Part of a small language model's weights.
Size: 12 layers, 5 heads of 64, MLP 832 SwiGLU, vocabulary 8192, 25M parameters.
Each number is 128 + 24 x the weight over its row's rms, rounded and kept within 0 to 255. Layers, rows and columns count from 0. The size above them is the row's rms in percent of the matrix's.

# layer 2 MLP down (transposed), 832x320, rms 0.0738, rows 678-706, columns 160-239
size [ 97  88 102 101 102 101  98 100  92 100 107  96  93 106  97  99  95  97  99  99  96  99 102  98 107 102 102  99 106]
[[125  36 133 108 128 121 151 103 143 129 140 172 113 105 143 115 139 139 123 113 116 102  76 137 115 127 118 147 114 130 130  85 113 134 115 128  95  99 146 166 140 124 163 150  98  87 113 126 149 147  98 139 122 167 135 141 124 121 118 137 180 108 162 145 100 111 117 124 111  93 118 139 107 130 154 111 134  94 116 128]
 [ 99  90 120 155 126 126 161 128 128 155 155 152 164 146 133 125 146 111 129 112 154 210 131 140 127 128 142 145 161 157 150 116 102  87 166 114 134 129 152 136 113 135  88 102 126 134  87 135 128  89 125 148 123 118 137 152 117 156 145  92 110 150 135 108 156  99 124 130 135 139 102 144 151 166 177 109 114 171 174 144]
 [106 125  90 123 159 149 127  73 134 112 159 150 133 148 124 131 138  88 151 138 103 112 120 158  79 110 111 126 140 130  89 154 124 132 116 156  77 129 153 145 162  81 123 118 119  96 156 140 181 130 168 105 115 110  87 139 133 146 137 131 105 136 141 124 124 136 116 125 120 119 119 120 137 128 132 117 118 155 166 105]
 [145 142 151 151 160  94 150  95 161 143 126 129 136 102  99  90 131 130 129 144 151 129 147 123 124  97  91 131 119 135 153 122 110 120 145 152 154 158  81 149  99  72 162 111 115 155 148 153 117 122 162  88 119 120 110 127 129 120  97 127 158  99 118 128 111 118 125 100 133 134 112  72 148 128 138 147 111 143 170 113]
 [124 122 122 115 139 140 176 146 113  69 163 131 131 129 128 143  64 177 112 118 117 108  63 118 135 154 132 139 138 136 135 129  90 161  79 121 172 116 151 135 157 115 111 124 119 140 163 182 152 153 112 139 123 116 106 136  80 171  93 147 134 162 136 173 146 108 160 134 106 128 127 132 119  96  87 101 160 126 162 120]
 [161 110  98 123 133 146 102 125 100 147 111  69 154 123  97  71 132 180 101 166 146 128 124 133 123 164 120 152 127 102 144  65 139 124 136 101 165 122 171 117  94 126 100 113 114 130 110 116 127 144 111 133 122 129  92  98 132 131 144 140 127 144 130 129 136  95 130 113 114 123 124 128 126  91 136 136 132 145  99 160]
 [126 155 160 123 172 146 111  98 116 108 145 144 122  99 132 128 129 134 124  95 132 138 138 131 105 111 141  94 111 136 180 169 132 108 133 128 143 141 120 141 162 107  80  62 124 130 165 128 131 128 116  96 124 132  87 165 139  94 111 143 149 136 117 147 159 129 114 158 124 148 152 109 205 120 130 147 119 124 158 138]
 [137 147  91 133 108  95 102 109  98 145  98 167 135 126 116  98 165 170 145 112 147 158 124 118 128 148 167 126  73  90 109  89 146  83 148 106  62 184  92 132 149 126 145 128 105 135 115 118 149 134 157 169  96  95 143 147 130 120 130 121 133 135 160 127 138 109 130 151 141  66 114 110 173 159 115 114 118 137 132 157]
 [164 151 160 121 114 124 145 102 121 120 142 192 149 152  94 106 113 104 171 137  98 162 132 121 116  88 156 101 152 146 111 133 124  85 108 115 158 100 147 147 111 127 117  89 166  95 143  98  98 150 143 114 176  89 146 114 112 149 132 115 103 164 163 113 160 141 121 103 124  92 128 131 142 116  82 119 126 132 153 112]
 [140 150 121 121 152 138 121 161 111  96  81 114 101 134 110  99 123  82  96 109 140 197 154  89 129 115 150  98 105 153 145 171 133 150 144 135 103 129 133 152 123 101 175 126  74 131 132 139 137 157  72 144 143 146 135 130 143 112 129 123 173 128 148 139 135 150 142 121 116 114 143 116 164 124 161 124 106 120 118 151]
 [133 124  83 144  88 118 159 129 141 136  96 175 108 151 136 147 118 113 167 164 116 166 126 117 109 143 112 112 162 166 140 124 142 135 113 125 142  71 161 120 146 159 116 173 113  97  94  81 132 146 117 116 146  90  63 122 121 125  95 143 137 141 121 136 128 129  84 135 148 112 131 150 133 110 116 127 133 135 140 139]
 [122 128 124 120 148 140  90 108 155 124  97 108 140 127 111 159  87 138 136 168 139 124  93 143  81 140  85 130 158 119 158 122 117 142 146 119 167 148 136  68 125 139 142 206  89 114 136  97 148 168 123 115 143 137 154 113  87 109 156 136 105 144 109 138 130 128 143  77 100 134 142 100 167 162 119 132 146 144 114 151]
 [122 149 131 116  95 155 114 112 114 147 107 167 131 137 119 172 123 133 132 109 175 127 109 168 117 137 108 112 142 116 104 174 147 160 139 101 101 132 100 101 176 102 132 117 150 183 116 125 138 125 125 111 128 121 141 147 139 124  91 132 103 123 148 129 144 170  81 155 140 133 101 104 128 129 109 155 102 127 131 174]
 [116 100 125 123 115 113 140 163 136 125  98 155 144 112 156  95 108 141 128 117 177 145  96  83 123 110 137 156  91 102 164  84 115 130  98 128  84 152 114 107 162 125 166 145  83 131  96  55 120 144 111  99 128 127 120 118 122 153 137 131 106 192 143 104  70 156 107  67 151  75 145 136 106 166 153 183 103 146 150 150]
 [156 129 101 119 132 100 107 170 136  94  96 154 130 119 185 163 113 105 109 161 119  84 136 107 147 103 132 106 130 122 154 137 170 136 113  87 129 125  88 135  60 133 112 130 157 148  97 125 134 146 127  79  95 132 140  85 119 149 122 113 128 117 147 155 161 133 115 108 110 148 137 115 136  98  87 102 155 114 136 135]
 [ 89 144 113 118 135 169 155 118 117 129 121 156 102 109 130 122  84 139 129 119 123 155 102 123 115 122 133 131 100 107 161 152 125 133 173 148 118 166 173 121 118 138 134 131 126 144 140 130 146  89  97  88 126 173 150 139 159 124 123 118 180 144 122 103 131 154 116 133 129 115 150 125 117  97 140 119 109 136 104 171]
 [103 149 120 113 111 124 138 127 116 154 133 111 119 126 185 164 114  95  97 120 117 154 156 124  93 122 108 146 139 116 115 129 112 167 109 160 128 194 132 109 130 129 107 140 135 108 108  84 101 133 170 142 138 115 124 119 133 131 180 160 154 105 158 118 104 151 118 120  87 132 152 113 115 101 106 135 122 148 136 105]
 [162 129 132 148 123  88 110 169 108 104 116 136 100 160 130 111 116 123 139 118 127 163 118 137 135 121 113 170 165  80 103 117 124 151 146 134  91 129 131 101 144 154 175 179 114 135 121 150 130 119 174  73 119 105 138 109 142 109 138 104 100 100 135 137 114 132 161 169 125 148 171 176 135 103 130 148 119  96 123 129]
 [138 145 182 102 134 107 135 104 113 150 187 131  84 145 138 159 129 123 135 134 136 116  95 109 105 108 128 156 105 118 138 129 130 144 120 123 151 124 111 110 108 140 147 105  97 102 187  94 140 117 134 110 130 100 127 119 195 101 127 123 156 103 134 117 128 124 117 135 116 139 148 118 111 130 113 155  87 163  82 185]
 [133 106 112 120 133  99  94 140  89 117 181 150 111 131 110 121 122 126 136 156 170 159  97 116 163 136 160  93 134 116 158  75 128 109 132 119 129 157 118 133 139 127 139 121 153 147 150 117 167 118 131 125 186  84 130 131 140 104 135 119 139 147 122 118 127 105 143 141 134 158 109 122  85  51 113 107 100 130 132 110]
 [155 124  86 116  86 125 133 114 163 111 172 150 142 144 109 109 124 134 109 129  95 102 143 180  95 127 122 133 116 141 108 147 126 154 146 129 130 149 108 106 167 131 140 157 113 140 168  75 137 101  62 112 151 105 132 146 121 152 161 134 147 155 148 115  98 123 100 145 185 184 109 162 115 164 109 144 116 104 151 148]
 [ 98 101 116 124 139 102 132  96 132 162  95 104 131 150  84 132 105  97  99 159 152 173 101 121 123 126 125 154 123 165 118 145 105 148 123 129 122  96 139 118 113 146 101 104 128 146 117 137 127 120 117 136 177 139 169 142 121 133 132 114 103 148 153  78 108 135 139  99 117 107 129  93 125 145 153 145  99 121 151 126]
 [151 156 125 124 118 139 146 109 128 130 116 127 121 152 155 152 139 151 105  94 107 125 100 120 163  65 116 105 100 105 115  96 136 137  79 140 142 122 145 156 149 164 140 155 171 171 136 125 106  95 119 129 112 143 130 135 115 126 107 185 157 119 157 161 131  98 132  90 138 153  98 149 108 148 150 151 133 124 123 150]
 [100 114 143 175 158 139 107 121 116 146 183 150 143 136 111 150 113 129 122 140  94 137 120 107 121 148 133 108 107 128 146 108 109 118 138 148 121 118 125 119 176 136 150 130 124 130 121 145 164 111  75 103 142 118 143 139 140 141  86 155 142 155 135 128  94 127 116 176 124 117 164 162 174 145 159 147 134 128 128 121]
 [104 104 109 106 126 147 115 123 153 127 144 116 105 125 121 126 136 123 138 150 159 117 139 104 128 148 113 119  66 112 148  95 121 135 112 123 155 125 133 138 100 141 114 135 105 112 123 112 156 133 127  74 103 133 128 103 131 138 154 129 104 142 176 131 145 153 128 133  84 116 144 127 133 162  84 126 156 115 106 100]
 [110 143 110 125 145 109  85 109 176 121 135 143  92 149 111 139 176 143 107 153 126 151 108 107 149 149 151 180 110 142 153 111 149 142 118 175 146 151 126 147 166 139 116 158  99 181  89 162 147 108 122 147 171 121 127 152 112 116  99 151 189 120 116  97 116 158 125 139 120 139 159 107 139 133 109 127 165 159  96 104]
 [145 118 127 128 140  66 141 125 134 122 151 153 157  98 109 102 116  87 119 115 160 132 144 170 151 183  74 131 144 140 168 120 160 139 108 148 138 153 152 178 118 101 118 126  95  88 133 137  86 132 133 130  65 151  98 107 130  94 162 117 110 109 166 117 129 125 166 130 129 121  97 134 113 172 104 109 175 121 108 152]
 [154  85 119  96 106 148 154 110 134 113 157 144 149 112 139 120 170 130 133 104 148 112 144 119 173 133 126 123 117 213 108 132 152 124 117 151 117  93 150 136 105  97 157 131 155 140 171 125 132 123 161 188  90  79 169 130 118 125 114 121 129 135 156 131 107 123 152  94 120 136 132 107 130  94 131 150 141 128 145 117]
 [135 136 134 131 125 117 181  93 105 176 120 108 112  94 132  55 158 153 146 160 165 161 119 123 133 102 144 121  76 119 144  80 128 119 120 155 145 111 139 154 147 153 130  69 133 100 137  78 131 152  96 110 118 168 107 115 131  90 151 138 116 116  98 128 116 100 117 141 159 144 140 131 129 152 172 161 163 117 152 153]]
# layer 2 MLP gate, 832x320, rms 0.118, rows 679-706, columns 160-239
size [ 96 110  98 109 104  98 102  93 100 107 100  94 102  99 100  97  97  99 100  94  94 103  94 108 106 100  98 102]
[[140 151 119 176 127 142 104 106 115 144 111 138  86 172 158 120 136 158 171 135  99 131 126 136  91 119 107  94 142 111 113 198  95  63 119 182 113 127  99 129 157 157 126 138 133 122 126 139 137 142 160 123 106 129 113 173 127  94 132 165 138  91 171  80 155 154 155 145  96 144 118 131 100 155 134 110 145  72 118  71]
 [165 126 129 114  92 131 159 143 114  99 102 113 109 122  85 102 126 159 131 104 112  90 135 130 152 157 121 167 123 122  79  99  79 107 100  79 104 119 147 129  84 150 136 102 165 117 130 139 124 119 138 128 148 110 102 107 123 162  99 136 123 113 140  57 133  84 131 121 108 173 152 160 140 152 134 129  96 133 131  88]
 [132 104 133 135  88  97 113 161  98  83 127 107 102 141 138 153 125 133 114 116 116 163 131 164 132 191 143 102 112  85 135  90 119 152 125 126 107  83 124 129 146 120 134 162 145  95  83 130 134 134 128 140 144 150 137  94 120 104 100 131 130 144 133 128 133  95 159 117 133 139 167 128 114 124 125 135 136 155 119 119]
 [155 109 156  80 112 151 152 100 135 118 126 106 121 114 114 106 126  91 125 141 142 116 130 146 147 152 121  97 132 113 115 109 132 131 140  98 143  99 112  80 119 132 122 149 160 126 139 111 143  94 128 156 107 138 103 125 137 135 127 164 119 100 160 128 123 148 161 145 120 138 115 114 126 120 150 124 123 106 124 117]
 [133 104 117  95 120 117 144  86 148 146 124 105 125 110 163 128 132 138 137  81 168 155 114 163 132 167 112 100 175 122  88 106 115 120 120 116 125 109 131 142 149 145 162 116 107 102 139 124 108 122 134 107 108 140 104  92 116 137 135 169 143 107 106 115 167 158 140 103 115 157 114 114 143 127 128  95 137 133 170 146]
 [111 154 147 129 138 124 149 104 104 146 120 163 107  99 146 133 158 140 139 119  98 116 133 137 157 101 144 140 115 172 108 166 142 141 102 137 143 110 118 146 166 139 106  82 113 129 184  94 113 120 103 121 124 122  84  94 139  85 143 142 141 130 147 132 163 120 135  84 115 148 155 106 128  93  89 175  96 125 131 121]
 [118 102 150 160 100 109 118  71 118 151 123 184 121 109 121 128 112 156 134 163 120  99 129  98 156 147 153 135 114 129 144 151  96 116 129  73 136 137 112  99 103 179 169 122 127 125  90 115 152 165 126 165 114 128 184 118 156  99 135 143 158 112  98 116 178 134 139 149 128 129 126 103 172 143 136 153 113 170 175 123]
 [144 165 107 145 136 158 139  90 143 141  89 103 161  85 118 105 163 121 128 153  95 110 143 123 169 147 150 170 146  81 116 112 143 150 122 105 144 141  99 129 110 125 120 114 124 124 143 140 158 130 129  94 128 118 160 127 145 143 142 121 160 149  98 132 145 148 129 175 122 127 142 144  59 129 160 128 198 138 123 140]
 [ 90 115 109 100 170 169 155 100  98 100 133 104 126 126 130 128 115 107 108 155 156 187 121 129 102 143 146 159 144 109 141 153 109 152 181 137 126 135 132  77 140 123 115 127 130 143 132  91 138 141 146 132 117 170  91 131 132 157 109 114 138 138 131 134 114 168 174 120 107 133 116 171 114 129 114 105 151  82 106  99]
 [126 121 104 134 147  78 161 151 122 142 123 144 126 131 101 116  98 100 124 179 154 150 123 132 126 163 137 150 184 102 124 127 138 144  91 157 145 148 124 146 133  95 175 165 123 139 115 128 136  97 154 184 131 137 131 147 121 146 148 143 117 134 128 122 135 132 126 112 161 157 141 103 122 126  57 150 163 111 111 132]
 [118 104 146 122 117 156 107 116 100 130 130 150 108 137 126 111 139 122 136 118 115 125 119  65 118 159 107 111 143  83 110 139 118  95 146 142 122 115  92 176 125 110 132 120 127 155 134 143 110 136 133 113 134 159  99 168 175 151 109 142 110 137 100  86 125 196 164 123 128 130 120 135  57 137 107 118 147 165 164 115]
 [113 132 113 131 105 113  72  92 183  88 158 129 133  92 128 132 100 138 142 105 159 174 130 106  99  91 133 167 121 127  96 137 136 102 127 131  98 103 148 120 138 135 123 175 148 108  91 165 137 116  99 114 156 129 118 155 105 138 158 140 121 148 124  81 122 146 157 106 119 161 148 127 141 152 139 141 114 135 169  93]
 [122 131 152  95 159 102 114 140 173 101 109 128  87 142 105 134 108  86 124 138 168 166 124 113 116 147 144 135 135 130 130 118 131 123 170 108 166 152  98  96  89 134 106 117 140 118 122 127 121 145  98 127 131 121 127 102 128 146 114 138 104 130 148 109 113 146 137 117 144 129 121 164 100 140 132 171 112 144 149  89]
 [104 104 107 143 120 141 115 103 141 137 145 158 107 136 130 147 118 137 112 144 122 132 153 143 117 159 153 108 132 145 164 100 165 126 157  97 152  92 150 132 146 103 155 171 189 103 123 109 118 109 142 137 148 128 164  98 139 134 155 147 153 153 160 140  68 127 126 137 110 113 114  65 127  90  90 145 169 106 117 138]
 [143 106 146 144 125  83 142 137 150 164 108 145 122 118 205  96 113 132 118 138 161  82 139 163 119 128 147 119 115 132 155 104 145 167 117 129 139  99 149 145 189 162  93 135 142 155 114 111 129 112 130  94 162 126 112  99 151 110  85 135 133 124 110 152 104 101 161 109 151 141 131 153 137 120 116 147 111  96 112 106]
 [171 124 108 108 163 109 136 139 165 135 116  90 114 121 145 165 151 132 126 112 139 130 106 107 161 181 124 102 175 117 112  99 110 119 171 104 165 119 104 179 131 130 114 158 130 133 108 159 119  84 110 138 129  78 155 127 122 141 107 136 123 141 103 141  87 163 126 137 157 145 122 142 140 144 117 118 119 129 127 120]
 [ 89 143 141 122 124 107 130  92 167 130 144 137 102 101  80 116 162 154  87 161 112 125 126 140 132 170 110 122  77 119 109 123 106 151 122 132 154 136 161 112 117 158 101 120 136 126 122 133 130 137 128 161 109 140 136 123 146 116 141 113 145 144 132 116 123  81 125 160 133 145 143 131  77 107 128 175 154 120 101 179]
 [133 174  78 115 138 168 147 125 121 151 177  93 130  83  86 167 141 103 165 120  97 119 156  95 114 129 127  89 142 121 145 141 144 131 131 104  81  92 121 142  98 125 146 123 143 103 142 152 116 115 156 104 128 132 173 144 116 105 116 134 119  89 133 171 144 120  73 118 185 124 123 129 157 183 141 123 142 129 165 148]
 [120 142 125 141 159 166 136 112 174 132 195  90 116  90 102 135 119 174 137 137 144 126 173 102 128 108 140 121 124  85 128 158 129 123 171 113 101  95 118 105 114 102 147 127  93 112 120 133 127 100 116 150 165 114  92 163 144 150 107 129 107 103 176  81 109 141 106 119 151 127 125 138 144 139 135 154 119 167 151 133]
 [175 124 130 146 108 115 119 131 138 121 116 122  74 110 135 130 124 156 125  81 144 118 113  81 169  84 103 149 121 116 154 152 154 135  91 131  92 154 133 109 132 120  71 112 123 135 108 180  84 142 149 138 149 136 130 140 107 134 154  91 132 143 153 131 122 116 132 117 139 151 113 139 110 112 126 124 105 105 141 137]
 [180 144 133 129 112 101 133 137 122 147  87 151  97 102  95 111 135  94 148 117 126 167 124 128  90  89 112 147 127 127 135 132 113 120 142 114 175 126  87 138 138 141 125 107  90 117 133 131 166 201 112 106 118 146 125 161 109 122 112 111 134 155  94 131 126 145 137 147 123 113 162 109  81 184 145  99 115 103 136 167]
 [121 107 137 150  84 126 127  84 136 174 137 129 126 127 114 118 123 120 138 151 132 176 180 117 108 112 134 133 161 144 131 122 162 139 103  95 118 121 132 110 111 108  99 109 117 123 149  81  81 183 153 174 127 124 137 147 115 152 151 156 129 109 109 135 112 105 160 157 128  96  99 148 106 120 124 125 135 143 127  88]
 [171  90 158 114 136 143 155 123 122 100 136 135 109 158 160 136 136 112 147 148 114 137  99  99 100  94 127 107 112 150 115  97 105 138 149 147 120 154 114 132 147 138 133 146 130 126 159 168 135 111 119 142 134 170 109 123 128 134 111 146 124  96 127 118 185 166 117 130 150  82 124 102 140  91 128 132 120 152 110 145]
 [157 139 127 121  99 108  86 110  96 112 124 144 174 152 115 158  91 107 159  92 137 135 131 172 139  95 148 145 179 160 151 145 175 152  88 151 106 160  98 134 143 110 128  93 110 152 121 139  94 133 131 165 167 119 128 137 127 126 122 116 131  81 131 106 161  75 138 114 136 150 126 128 126 129 128 118 122 158 150 126]
 [124 135 115 156 124 133 157 156 130 108 132 136 156 136 167 116 129 118 109 132 147 117 144 182 116 118 152 122 129 153 144 129 195  94 120 129 100  90 140 112  99 144 160 139  88 147 180 113 127 117 149 113 178 125  92 146 126 162 107 133 125 117  86 131 135  92 111 136 176 139  96 136 118 129  84 151 109 148 159 127]
 [ 71 179 136 148 142 175 124 148 162 143 115 163 124 125 149 120 133 167 140 136 146  94 107 114 128 125 172 110 135 161 135 113 131 144 137 117  86  96 146 104 156 162 108 121 130  88  81 117 146 140 164 142 164 106 181 151 121 122 101 137 122 132 130 133 108 150 137 119 180  99 169  84 151 105 170 114  94  76 160 114]
 [116 136 102  97 126 115 129 133 118 182 111 166 128 107 153 150 126 160 120 120 115 150 156  72  80 113 164  64 104 124 146 128 143 163 107 124 154  92 107 139 119 144 184 105 141 120 141 145 108 172  89 128  73 152  95 128  88 150  91 137 120 129 128 129 132 138 138 136 142  93 129 101 119 153  95 137 116 138 109  94]
 [161 128 143 134 135 123 119 126 145 130 144 122 115  91 127 111 136 152 201 103 138 191 111 162 132 131 104 134 136 129 149 158 158 122 122 100 173 113 157 160 151 133 150 130 165 103 107 124 157 142 125 140 135 146 117  99 148  88 142 154 108 150 118 122 167 127 151 137  91 146 162 147  70 138 120 142 130 108 172  82]]
# layer 2 MLP up, 832x320, rms 0.125, rows 679-706, columns 160-239
size [ 95 104  98 108 104 101  95  92  99 101  96  91 103  98  97  90  96 100 100  95  98 102  99  98 102 105  88 104]
[[104 143 123 143 117 133 104  83 148  78 139  72  91 151 104 130 162 106 194 121 107 128 130 131 101 120 118  92 141  79 143 132  81 163 121 180  75 143 141  95 146 158 109 140 123 105 151 132 119 141  94 156 135  94 137 163 117 100 106  94 134 131 119  70 166 159 154 173 120 164 109 117  85 170 144  96 156 117 108 117]
 [121 101 118 168 164  71 110 162 181 137 115 100 114 122 155 128 132 124 146 158 132  93 143 128 180 127 144  90  80 117 121 137 115  93 145 115  80 133 147 160 126 126 162 120 119  96 111 123 148 108 102 122 146 135 143 103  85 107 148  84 131 120 134 144 122 122 157 144 109 155 127 108 107 118 135 146 180  95  99 122]
 [132 169 175 147 111 138 167  89 133 133 130  95 145 164 134 122 140 145 143 128 137 112 124 130 110 111  95 143 134 139 122 148 119  97 166 144 147 168 127 132 121 110 111 112 146 123 147 120 116 122 104 109 145 156 118 128 116 151 152 144 138 185  67  93  93 147  97 109  90 128 147 117 141 125 118  96 110 124  98 149]
 [125 129 107 128 140 117 129 161 172 101 139 106 112  71 115 112 128 117 121 103 125 141  89 103 123 127 135 124 127 154 116  97 125 145 146 131 182 130 133  98 130 147 110 153 121  94 111 130 109  91 145 114 103 118 110 151 114 149 129 136 114 144 100 141 130 144 154 163 118 124 197 143 154  89 118 154 145 164 131 126]
 [170 134 102 132  92  78 165 109 146 115 131 169 171 133 173 114 139 132 147 166 112 131 129 201 131  91 132 145 115 145 104 118 134 123 128 107 133 126 151 150 156 124 117  93  78 148 180 150 117 136 128 143 160 167 137 132 135 117 172 139 121 111 176 141 125 127 154 128 142 150 122 115 127 112 154 130 149  92 135  98]
 [191 125 129 137 148 126 161  73 113 101 131 137  95 159 114 124 130 130 148 131 140 138 132 170 159 109  96 169 108 151 109 155 122 139 153 161 124 158 167 143 119 149 158  91 122 147 137 162 144 162 156  99 159 126 167  88 103 177 103 150 105 152 172 117 148 141 142  96 109 112 104 147 108 137 119 124 173 152 108 159]
 [124 133 119 184 151 135 100 160 112 158 103 134 151 154  88 128 146  86 133 126 115 134 134 107 118 115 139 124 134 111  96 104 117 142 126 111 118 120  79 185 128 127  94 106 122 157  99 128 167 126 170 118 129 152 147 128 146 142 113 169 105 163 113 112 145 122 116 132 120 156 119 117 109 151 110  81 134 122 147 107]
 [135 124 125 109  98 107 156 114  97 114 112 154 114 144 119 164 121 150 137 136 162  94  68 121 108 170 130 104 142  90 115  82 110  77 104 126  99 120 115 148 161 115 150 110 141  80  98 156 117  75 139 120 126 158 129 153 119 109 145 100 158 122 123 118 143 114 118  96 162 151 160 140 139 118 137 164 132 176 135 111]
 [125 127  93 170  83 124 115 126 144  94  93 126 128 132 121 198 142 139 122  95 166 156 127 134 159 134 141 173 152 120 110  71 161 140 141  88 141 107 137 151  91 169 166 119 111  93 151 132 107 126 169 134 144 150 174 112 143 144  96 135 112 106 122 118 159 148 125 121 142 117 135 121 136 104 149 105 146 121 151  95]
 [120 141 111 132  80 103 149 130 103 137 180 125 131 138 135 183 143  92 122  88 173 134 100 122 118 121 136 141 137 131 212 166 140 142 108 136  91 149 130 181 105 135 130 164 130 118 126  79 140 162 124 115 129 144 126 165 132 151 105 135 114 124 111 124  91 130 143 140  98 121 117 143 131  81 129 142 161 121  97 136]
 [109 141 143 165 113 120 142  98 201 134 101 151 134  93  97 131  97  90 159 170 170 119 115 119 134  86 118 126 137 153 110  93 133 136 112  76 118 111 140 147 130 165 125 145 126 120 114 109 137  60 162 122 115 130 106 144 100 105 155 151 111 191 116  62 124 126 152  99 160 127 136  84 117 151 168 123 124 160 119  79]
 [ 83 127 134 147 137 171 123 106  78 132 111 115 102 148 152 148 147 152 150 118 138 115  97 113 115 142 112  92 142 129  97 145 133 135 151  88 146 125 113 148 172 146 112 113 119 153 153 108 149 172  91 118 116 174 113 147 121 145 115 107 178 101  97 135 140 127 141 138  98 118 128 129 167 113 152 150  94 130 117 145]
 [172 135 157 122  99  69 113 133 184 143 128 148 106 156 106 114 142 130 136 132 116 135 148 122 101 118 145 149  94 109  95 117 104 116 141  92 148 145 107 186 119 101  99  99 132 121 113 137 144 140 142 114 159 139 215  55 141 125 147 135 156 131 156 130 141 162 103 109 130 114 139 129 115 110 140 144  99 107 146 112]
 [139  91 128 163 124 149 155 109 157 161 108 103 139 146 139  92 158 113 138 154 126 163 119 117 111 141 111 159 144 131 113 108  97 145 128 139 144 138 153 138  94 127 135 112 170  84 107 128 166 150 116 133 190 117 135 118 122 103 130 107 121 107 141 133 166 172 101 152 145 146 121 115 134 140 159 114 107 181 140 158]
 [105 142 104 160 125 123 115 155 125 137 157 113 102 152 106 123 141  86 130 158 152 134 109 140 141 157 157 124 120 115 170 139 133 128 116 148 132  68 111 111 152 124 151 124 141 136  64 108 154 124 102 115 150 153 109 127 127 128 142 161 120 141 124 107 128 150 142  69 158 150 104 126 152 119 124 148 129 155 151 127]
 [ 90 128 133 135 124 113 119  64 122 117 147 126 136  83 115 114 150 130 118 114 106 116 116 135 135 156 126 109 131 143 148 174 163 157 164  93 137 135 193 112  95 163 143 165 104  99 107 160  79 122 116 118 134 135 126 155 117 121 186 115 126 128 148 175  84 116 129 118 138 104  99  67 143 112 118  65  96 144 156  62]
 [128 119 157 144  99 193 139  76 135 147  96  99 148 135 118 174 177 144 144 157 108  94 107  97 134 196 160 146 112 152 138 170 125  88 141 118 101 178 165 137 122 126 167  99 180 132 148 143 116 147 114 135 181 127 109  98 120 124 142  82 102 136 153 145 142 134 115 134 124 120 122 116 148 149  77  90 133 128 130 162]
 [170 148 168  97 163 136 121 135 113 138 154 121 134 123 175 112  67 161 109 113 131 129 140 109 156  79 102 116 138  75 133 142 130 115  90 130 130 163 112 135 116 147 119  88 135 138 111 170 127 181  92 117 125 120 116 152 183 126 113 120 103 108 130 150 137 118 122 129 147 178  98 151  69 101 130 149  93  99 128 101]
 [137 105 159 100 143  94 112 123 129 139 130 103 163 115 103 144  85 152 107 138 101 126 120  95 133 144 122 137 167 150 127 103 141 148  92 115 169 115 109 134  99 132 131  70 164 166 120 142 114 124 133 121 166 104 144 110 139 132 112 135 138 155 177 136 131 105  98 122 121 204 144 128 128 115 129 144 122 128 107 162]
 [119 122  73 119 158 108 107  82 133 197 131 118  73 138 142 117 125 134 117 184 144 159  97 132 113 142 135 114 126 150 106  85 126 139 138 107 169 167 152 135 135  90 125 114 198 119  94 153  82  94 146 135 121 100 147 133  95 164 148 144 106 100 123 133 120 135  87 166 143  68 121 109 124 137 135 133 102 128 140  97]
 [152 117 117 101 148 150 139 143 144 157 133 119 161 113 163 131 139  90 130 144 131 132 174 116 138 120 107 152  87 146 118 152 120 147 157 145 122 107 176 165 115 130 144 131 140 150 163 164 119 145 124 118 128 101 126 141 137 151 153 141 144 155 120 139 138 124 142 166 133 145 129 147 149 114 128 106 121 117 130 105]
 [120 130 102  99 131 158 176  81 137 131 119 106 105 105 118 113 114 144 120 100 163  95 138 101 168 121 114 118 134 145 172 104 128 131 143 140 115 110 132  92 127 155 120 163 160  98 130 136 153 104 121 118  79 148 122 108 131 148  85 115 128 157 113 141 118 121  67  87 127 124  56 165 119 140 109 131 130 118 129 100]
 [139 136 112 150 114 119 157 115 137 142 164 112 146 133  96 151 130 134 126 134 148 140 126 132 128 124 131 154 110 110 118 133 136 129 110 157 130 106 126 126 109 133  88  93 128 114 147 151 115 114 116 156 154 127 192  58 106 151 150 135 126 166 131 136 127 107 122 148 117  79 119 166  71 122 112 149 107 161 147 110]
 [129 132 125 117 141 121 164 134 142  96 130 151 123 116 133 124 175 161 134 129 140 129 108 130 163 135 154 126  88  99 147 116 114  70 123 107 122 134 120 166 144 107 164 126 139 129 118  73 102 132 128 126 124 128 167  73 137 147 130 100 104 143 111  90 125 126 105 138 105 119 134 161 107  80 122 124  86 104 152 124]
 [107 104 115 143 102  86 155 106 103 138 129 131 149 130 163 161 106 135 159 131 112 124 146 172 127 115 103 118 127 137 119 103 130  91 133 113 176 129 154 144 130 100 147 110 160 121 165 116 148 144 142 132 112 146  73 105 106 146 140 124 115 133 129  74 138  98 108 162 152 102 119 133 147 180 149 117 145 134 148 101]
 [117 111 125 106  83 128 103 123 128 174 129 125 100 118 117 158 129 138  77 143 114  98 130 109 105  85 129 125 139 145 149  79 126  91 103 137 126 147 153 102 138  77 141 107 144 131 133 144 140 159 115 140 125  81 124  90 152 124 155 117 124  88 112 146 152 112  72 134 144 107 114 122 144 143 140 149 126 136 114 127]
 [147 114 113 105  79 114 145 113 166 130 140 148 166 106 117 129 132 128 114  98 145 117 171  79 158 117  98 103 132 113 114 138 146 145 120 131 129 114 151 130 104  86 133 138 180 102 102  91 114 104  90 137 156  74 117  99  83 122  97 113 123 141 142 168 105 137 120  94 134 117 134 102  87 114 141 151 131 130 100 108]
 [136 159 155  98 122 178 135 139 142 129 118 111 122 151 144 108 147 158 166 134 132 155 128 123 168  64 159 186 155 142 199 127 138  86 168 160 133 126 130  86  83 138 113 104 123  94  93 140 146 156 161 128 124 117 111 103 145 118  86 135 153 104 107  81 135 137 117 158 143 136 110 127 114 127 118 172 113 130 171  97]]